Part of a small language model's weights: 9 layers, 140M tokens.
Each number is 128 + 32 x the weight over the matrix's rms, rounded and kept within 0 to 255. Layers, rows and columns count from 0. Numbers have three digits each.

# q: layer 4 attention query, 256x224, rms 0.0867, rows 74-88, columns 0-223
# k: layer 4 attention key, 256x224, rms 0.088, rows 74-87, columns 0-223
q74:144096136168100117107111118104115120110124117140098110096109171219076125100149162118120097102158095202115137128151122158130160147120069146129102116165152092126178119064206130135182069081139093116107159120138145135216156130099131103091094139161136104180176148124112158144066123120156129129111093117192096127146155106116097123199150191122151158144077147094088114178072120137134137156070117156146101133130138156139162115162111099095146166121156078142139147126154145151124119145125126103142109085050146122129136176186136138157141151120136127135195109127119112205132129114161100162111125137142104125160169055155220168134136156121143218122155080035164131135078105157077093174102
k74:155100124103132083174120098139089151208152142098125146150192090195145186133068148173104101109069100149059062165070213116042075178153095114144182075098041167145143122096166124143129150102058172170108099101070123097191180159161173134075181119070176172131068112087130153159101101117120096128167093137091125129100174168127110071141108141129098120151058108087156077168110095131050129117100118139140119138110082081111125166117165114132146213080122061165140079104151171143138089152108140132157144163121166082162130140073141149130117178175119096107174111141143120149161121140127152091131092133103118098150147097113132151144200150113164125080149108089195139159121076110164085077055
q75:121134069130082174130141140157128072165153123162121144128116119108212136119084081115137092182112032127155067151144119085123119132112135130139052091140116125181088080159155150141129183158085093149123182124164098167125136158112116134094087120157070122047132140153152059179104154078094098125164182169127084110133089191132118169132171120173113113164079133168122087162070132087145111073152148029121128070124129137133121128034126099175114152136129046079105114090138165231173132109143115055086128134162180101138109062094121138143113168112125169104129135067125171131123148150164126110149152135137093151156079133141167172123181103203137130157130105156091077151133128151144116138170
k75:149147106131127162168132176119139100138163156117131140156156095157171158106112115105102098113117155146131098138131142120090125161070069123119127104114108172098103095101161136146124119092149132136121109144159114139181128141155132115140108086132036082056132130138164094128129158134111116085148168125163130115100093120117155118120123113197167154117122127074131125183132146110115166081121136095158125075144148139083137105185130063109109097115169061125126137119102127116097124099129143130120067101171155152117105127133144162179099111196160156103091171127130112164119126126168130119115125127161082109174202125154115081112169095168114107142094133105101103100112152128112120121148
q76:115085128100133079142108103112079151162070128135164156156192125150118131156180180155066166114133231125109157142113130150102170124158184152143138142182175072109192134092099111169147064134117180103185131115065140026209150132113141114136167201100132180159174098119130187091131138175157136094116077129114146108101156028137114046157114173096166151135103178094128151115170112123087108072049098201178110152148143108136100095223088143155080106129161148170139119147145135078059148157108176160189086124037076157094141165134177153123193151121094091149108160067129100175149173144067101132071067120176118105143193128116079126109139162100097169106140161090157124074123070124113144118078
k76:127143096127115050157052068116100135178085060147119131154144151159141086163160148164132116151103108164136151145123155115117147052117104055129114106095085081148136150173143131114134157125108147165147138118130153109177132126115173148118166121101180201200118174135106198110089076158112150157118113158086121125160166143116071116112150137065133126099121169076128145103118124155115088148099161172126147194113130147155103153145123165137155135149118142106097135138155138108146094095154067137129209129125097098099136087077129082093128124089071084180113134119144134070140125171100090112155124121122155100121119027130110186121102160083112160159153065112179147149126106091121113141142
q77:167131190180151129113120155076112148082106109143152121129115185210098133156172153182182111163160108222114155135106113148158060148077075115128122095146144098096117102127133129117097073041160129104148121120140153158173102144091182183114095091083097036180139091124082195038140183176145087157113126096171117099129133089154111130076116146063101066108170174118044158094113124132149118125117099169144048188124091147130115100158085125113122102111202110125068151181140156119136177095124099085178158122086078178061114170166072155125086132098172108133149093139121149139120121168147151170091168187109078139138162151092177115181106131098161073108114124116148182136078158175142136190150
k77:092109110131132115070092109108094108163133102173115117146071122141080070119122145128076126104086109112097159090133112147129134165115154133130118114158153149109185072087098094057139112148168110093130101078065129103083148124090134162168125138125157129190098125115071179117107117153125139139114102117155132145186202123119121146143147175080141121129086116143113157141068130108134144160095110132102127196095161160131161136131141150088177116126112145141163150107150173149085142091152112090169130122092134118136126142153109108135113132097139111155137134129178151127154105148117104130177124127125143131111148135135167148129114120120086166134158113147142108177102155129126157142110
q78:141131153099152128100121110093117151111086095137123126131146120127097152100118182116171128115160159198100157150083085149121098123116070107114151112149100113106174112118130097084089074102143170122157136140113194094184101155129137162135158164056154120199143120102099173098134104147173137149113093124109165193131147083085129118097089172067140122095166178109079202075177085137115149090107135183116054170138093110169068102175114124122126124099165186117133140173120124122164127143113118175178114166118076152120151174149132155101086161131105125139118096125168113121118152141085076135126158183153099134132160149131127105155097154070136114148120138120181182086096132129140141114106
k78:117145150129111075113096110136100142132100105148126114129114127150087082138155151160128140118142095100098127129091095153132160120170140113129114134137119148136144120127108148097095128149100147095118147113120132098107119122131098147136135152096195147223111139114067180123108122118122149144131109172118129155182162085120113115139119154087104117127136137132142150097129112112126141157096124121119163203077093157138109134178103154130156114154117128124144129135147134111138117092115093122120159142098117126151174137116117093102131151107122090128143142119140129129126136143124118128149131124109157114137132109154121149118107159114119117144132096127157153139128128125130155118121
q79:134117084125140105164087120099114122188124210177114091141190050156131125194117104104066126129125162121145174146098105111121114091106151138173175134134111143126172114142082131155144125125087149109103116084082094095105134181156115135109173167159088160130100118168162128187144144141121137102124111110099125147162170115191133109154143113130143144147105074117152152120136129105082131115103139089142152119125119083075120084135128162112139089108085159180149086097116152129138089174112161163090115168126142101114124159097143104171180119149129146153108142079126135129127152114122105108109071102121138064132104084072141156112132143157118187174178106148125093161144126095090067096157
k79:175121142101090180192086122109113114157164185123183115129212087175145191114132187165105101171158166196146087144138175122068154155063071109082141134083105113116053123134180134136117132103129193155166170150177227105180109139146112122138086135097058085091217124065147074146115113140079104090169134122167170106088008167136107225131145098153187133135113144077126134156172101119155125115104154142170168099132091141115059202200138035088095082080156047134085127111141121119136148152087089176159090116132203059125097104054140220172129103151186122066086157078101099179134101106179140187118111142140121068132189111137171102103180086152175067132111178050149111129106119170094185087131
q80:134113126083119194088138152178183119049098067159171167119085123095144173177053132112163122105167094168140107090173147156146141128137124131104092087125132078135087162176173138128123142148116094123125171173157103108128127113153127211157092178128127115081086143134130107174154091118086086153178112191139160153087120151143100145148188125120091111104141135151034185121146189122128131112145153096152101115117142129140094167085122141153097117124097135051072148106171200166162167076119151108083129151152088125192102117139089082102062105141169142065122136150126149139122036165198173163114175191150103165134083136169176135121135094101087091128116120109155126100133190161152074099144
k80:140105124131160156110154132166134106125142121117110156132074127085152116167130079061139134087141083096130122125142103162181090156126127163139084096161113136175158109188127099144128125115135093184099162136115079177104146120115098147140158127147125078136070101180098107180143095132170098151138163080106109108157114108105106129124163124147092152141165102145099113108129126136151124089153122097099123117067183140090112132098143125153150102127103162145147132139164134125153107130136166083092174151184093124155153136197178084098146146172120171086105093132115149118104113071162112122144147095104112124187096157119144137150114118145097104154129158134129127085146138163171184107122
q81:128132152188151118088147099148169145110165102162142135140084133133067062132169084178160140086118096118071098148112135151140149183123071141150091094100121162135165088084137149063139120122176100108170121120113091166197120156116124103166176125112139133155171080139109105091122138101156141127137096125122199127114116094078108128129163134152091098132130131102146093160070126112161116138141117106132120148137142151148119212100145091082212183131142128130168140143147098135189142119122090142127142131121148158137108120158136144156085110139120111123098139149146180176096099117125166089102117137109132122126149150129151136109118150131144131106124160104108153115114126123137104102134
k81:086082138114147142104108044089170156175117119137128106108113172134061074104125115162169152095134092158079146109095147177118117187159181149145156191172143124109129189193096111101130158138066104057104139116124111115116170116102106115148110121133191165223123124103078146132117165140109176162120095191140142140183171104099126065122132198098111088192148143173152116109070142086164121147100111084098160193144079166131148125103099177105147192116083143114134120137160129178160103136085158135107126135070150145162122153095103164157138136069124090166147139151136165123114137140060137071159128143150145145124127128144117147168109117119136140119118064139101157128098042083152115136049
q82:127140146127132123121161135186186152094129145113150159086136138094126125139079142127099135100144126114131113131128150133137129127183151164162112131139097126154126125114129121122129157150142102091082136142115087113106112106118075121128148133155170147094120128109133101145135104138103132126131145175119142110122104135121151167141116097145108146145125129187163142122083108121104178189119152100111126117108134110120090141178148167167165113177116146102138109114143125120127135132157113136108141125116145139175157137153136060102127149185078140097134160167163111110110132155155141127160097129118108149136140123147105079129149108130119143155115120145103083108170090162154121095093
k82:162124169126146152137171115149153171093086151098142106137131123119126169126138104077138133176170134092174117149160112118154103128148106144083121117148120118132095165177115147127100155084084105169104146140184102153127058113085084102093124166160126121115117113126199112112142147152139112131126114130073126171122095131125148128049090071141062101119180113123131120074120163162109105090154120071123100092128148114161140113084152178097077145145147137112135127160102127128170097180105124136116204140152117183135125170161105080123130109175118167098121135187093142115090119164125106144106093158113112137191100198103113103104122118128144087138132128150107145085147050122188167120102
q83:099144183155154116120122106128110187108100117133178138129104108126089125114189180137133121125141052112093143132120145146123163214143082130123148110132075110156169090098146127083103116109141154112128111094096169131159109158101166109121150129096205121203149130063062158075176124139155173128104077140135162167136151083123123109122128162037141079096105132110165156098100061125140104130112122128079106206114123160169119158139110147128236145127125130124136124167148103122144139119139043130171139144100091133096163154124098184067078135099099132119158161133150120153113131121124145118128159168143115122117147154096140100172067083113096115128118119130149223137124132120146162119107
k83:143158141156154110115140109117097141122085058113127131131120099120079094065139146158115177089120104117051146122114111133125164117166180120133119174147097155134171160097100111093151130160139109078152109112081115042112152115102102118176158103097190137220123135123002174140121129128118178131099104150115157166193136101100129106172094204062113114146137158159157161094125108121125119152086118116073157255138102124138148141169098160108192111164132098151147132157152123136117082148118093127131133132064107093151179148155105130123101159084091073164129113140140139155133139128093103091122137154133145139109129102140118162146100146140150177103139121137148198157123088098126137162117
q84:114176133129144174163128176114106141111142148114131072162109091115158173167124115092111114154097112060145148124137134073143102146113166098093147101111147126130084165179127121134109146132136120152083134074134163174037113095124152141084124105145118134117092176107103174147156100131135134108131156169148103104143140154148133117109095106080108118143149108129138136121122111097171130126141100111101125182143065090136128111086092106122116136148117119105080147068138160161128134136123095128094094146173133085068144081111099115123128190113157138107172114183092141101127139150136112143153195123129171139101111124079122112142099089112103118144110111200122155147137162114127108207139
k84:105166019112088152098145143225104123064190149132131190128133120077163146122138137104081165095122129165134094084149115089110164001058237174119141117090197172119082121084119071159144128118207117153147127207112085155119131172213103099193115077113040098044150151249132047135108131073078134085140206077188190059086061119150163132222142176247181129164114155161142143196200167079102155166116138124174189007167152077051147147156129052144125109139138142124170155057172075109098126073187210121106078094188210102119068095164198049155215122170208137102111142117142082161093104114197126166109104104122114181090110110153149090084170143171208155122111174129071075144178197127004099159176
q85:148060097100093123133157134157164131121112137142086169062181136123141143164081165133152137117156164168139115125145127162138127096152121156163114145147147089152113113102152109147134130144094094130132164210138097092191136108131050104123115124175092129100150130160183080155092093091073097118136139121105089089103115171098159205172169160184110201157155116149081099128134149115083158187120159109151145094124129129139078101180160147173077111126121098098142085165092150136124138094154180107098135127137153170192107147126152092152147096145108168114121152090155109149092131133116135161132086116197074134144179144117153125122153118125155123158067116135088059141156099184162131116097
k85:141126172122155138146150134143153151088115115127150108147133118152164131139107096086170117108168157101149142146138115155166096138148054104095122098174110106128144109178124152121103132117061124169115156115173138169136089123118099188069142148156114113114120093080207126114158126154162107139129149146074100176117123112148127073096145058118073146086145103060094134123139154200116103115133136121131076076122155128137115106125145177115097142123124098089160113140118165104151131129114119124117193141165113184122116167122089137107129108149131191117112157160103178084122116123134121128129122158156114089170119157130093132110128115121104110146164107142143144084143072135210179084141
q86:166097205169114107172134100112078117200120152077129068130068112130149171117143149121129129131105062111087149138185161150139095199134058125100140155131104161163189139133178118094078087144092116164107118041140166153152142146108188085112094171078197142161149112075096174132143095143181118124145143073170112104110133171094067110129128118084102127099102152107131101157106077157174061094155125154080129199110122158194122144085147150111153156108115169180096139156136117096181062155155087136195121135173088118134153129147207113126078132116124088134126114126089140152190154077116114117134078168116140134144104108128113124150079118109105116161079101149196193140076079124158081160123
k86:115149138093098117124103159129107155124100078111158178089112118067134119086103120215111160097117106131083138107097139154108140092153197194148134119137208139128116131056139104111170090158181109088132108197087122076124214157201114060175114053138141156045110125170062095178124175060089167092121139130137178094124142155141131111165129237134091124152107136136134126164138144103070175149117173151089107186150142111085204137137131155136110122142133136156150103121111095146075125096155150161117061082099142116192128096092151144164159130129168093148126105118165126146150090129130146138092116065110176111084122139154127164122099109132136203091166104152103156142149139153101055125131
q87:137115145162085143112172128148144130102113144124136150058136146128105148141112170225180142115180091161083097150126125191153122094130051181150134132117109151117153097104194120106129093085122118142105134193158083135205094158157113085118119137107146128143172121165113105043100111101110111116070079120121114090120116123065117125135163142143112137089127145084099128096107129149125144152119157119152092130123138125142085125129158118102161161085161104139149130207103102154170106103133162096123116110117160172174112177158156107119138091152134135128098119151193139170126123107133158124100079118121082107151124163160136174088104122124159119113083149099117160110124083168120089102119
k87:135142188056124121072179099155188142108120114078151138113103133132134095160143098111129153117171142118129132098121141153128122163171142136128154135211122124082101158102142147147163096184043079111098152180144125091061109096134096183135091147131169130152123111098114105145163200103092117139132120162158163157127183124137141138124156136108037107144153122130109161132133163139139099184123144111120095119151115147109118139114143154148086148091118107112159164092116143131107161113116150121074114128043116152102133110097106118128167102071135095097118148184140179077104093122073133111118100178158165088127087145147132154114138146106082137142145092207103136113102081117146128075129
q88:144160077137122133060096109153119136146136133101168169149126138138139120099145090118093186156106150109104190113115165141136163084140158131149156142112131130097141128045105104146214121159145133100118114151119110084171175154116138119163103141182087180115128146166150113151097147066090157140086133129174124149094131135126150121164093152134086176148095083121115105140149123166126163169094100114175124104147135122078185136141123112155148101128114098159170107070118101096061137131151145100135072090046181111142131147167159066189160129106154131096196090109164103115166157139148115095089114106146165052111167083123114138062124120156138198120148124124099158131137084106087095105108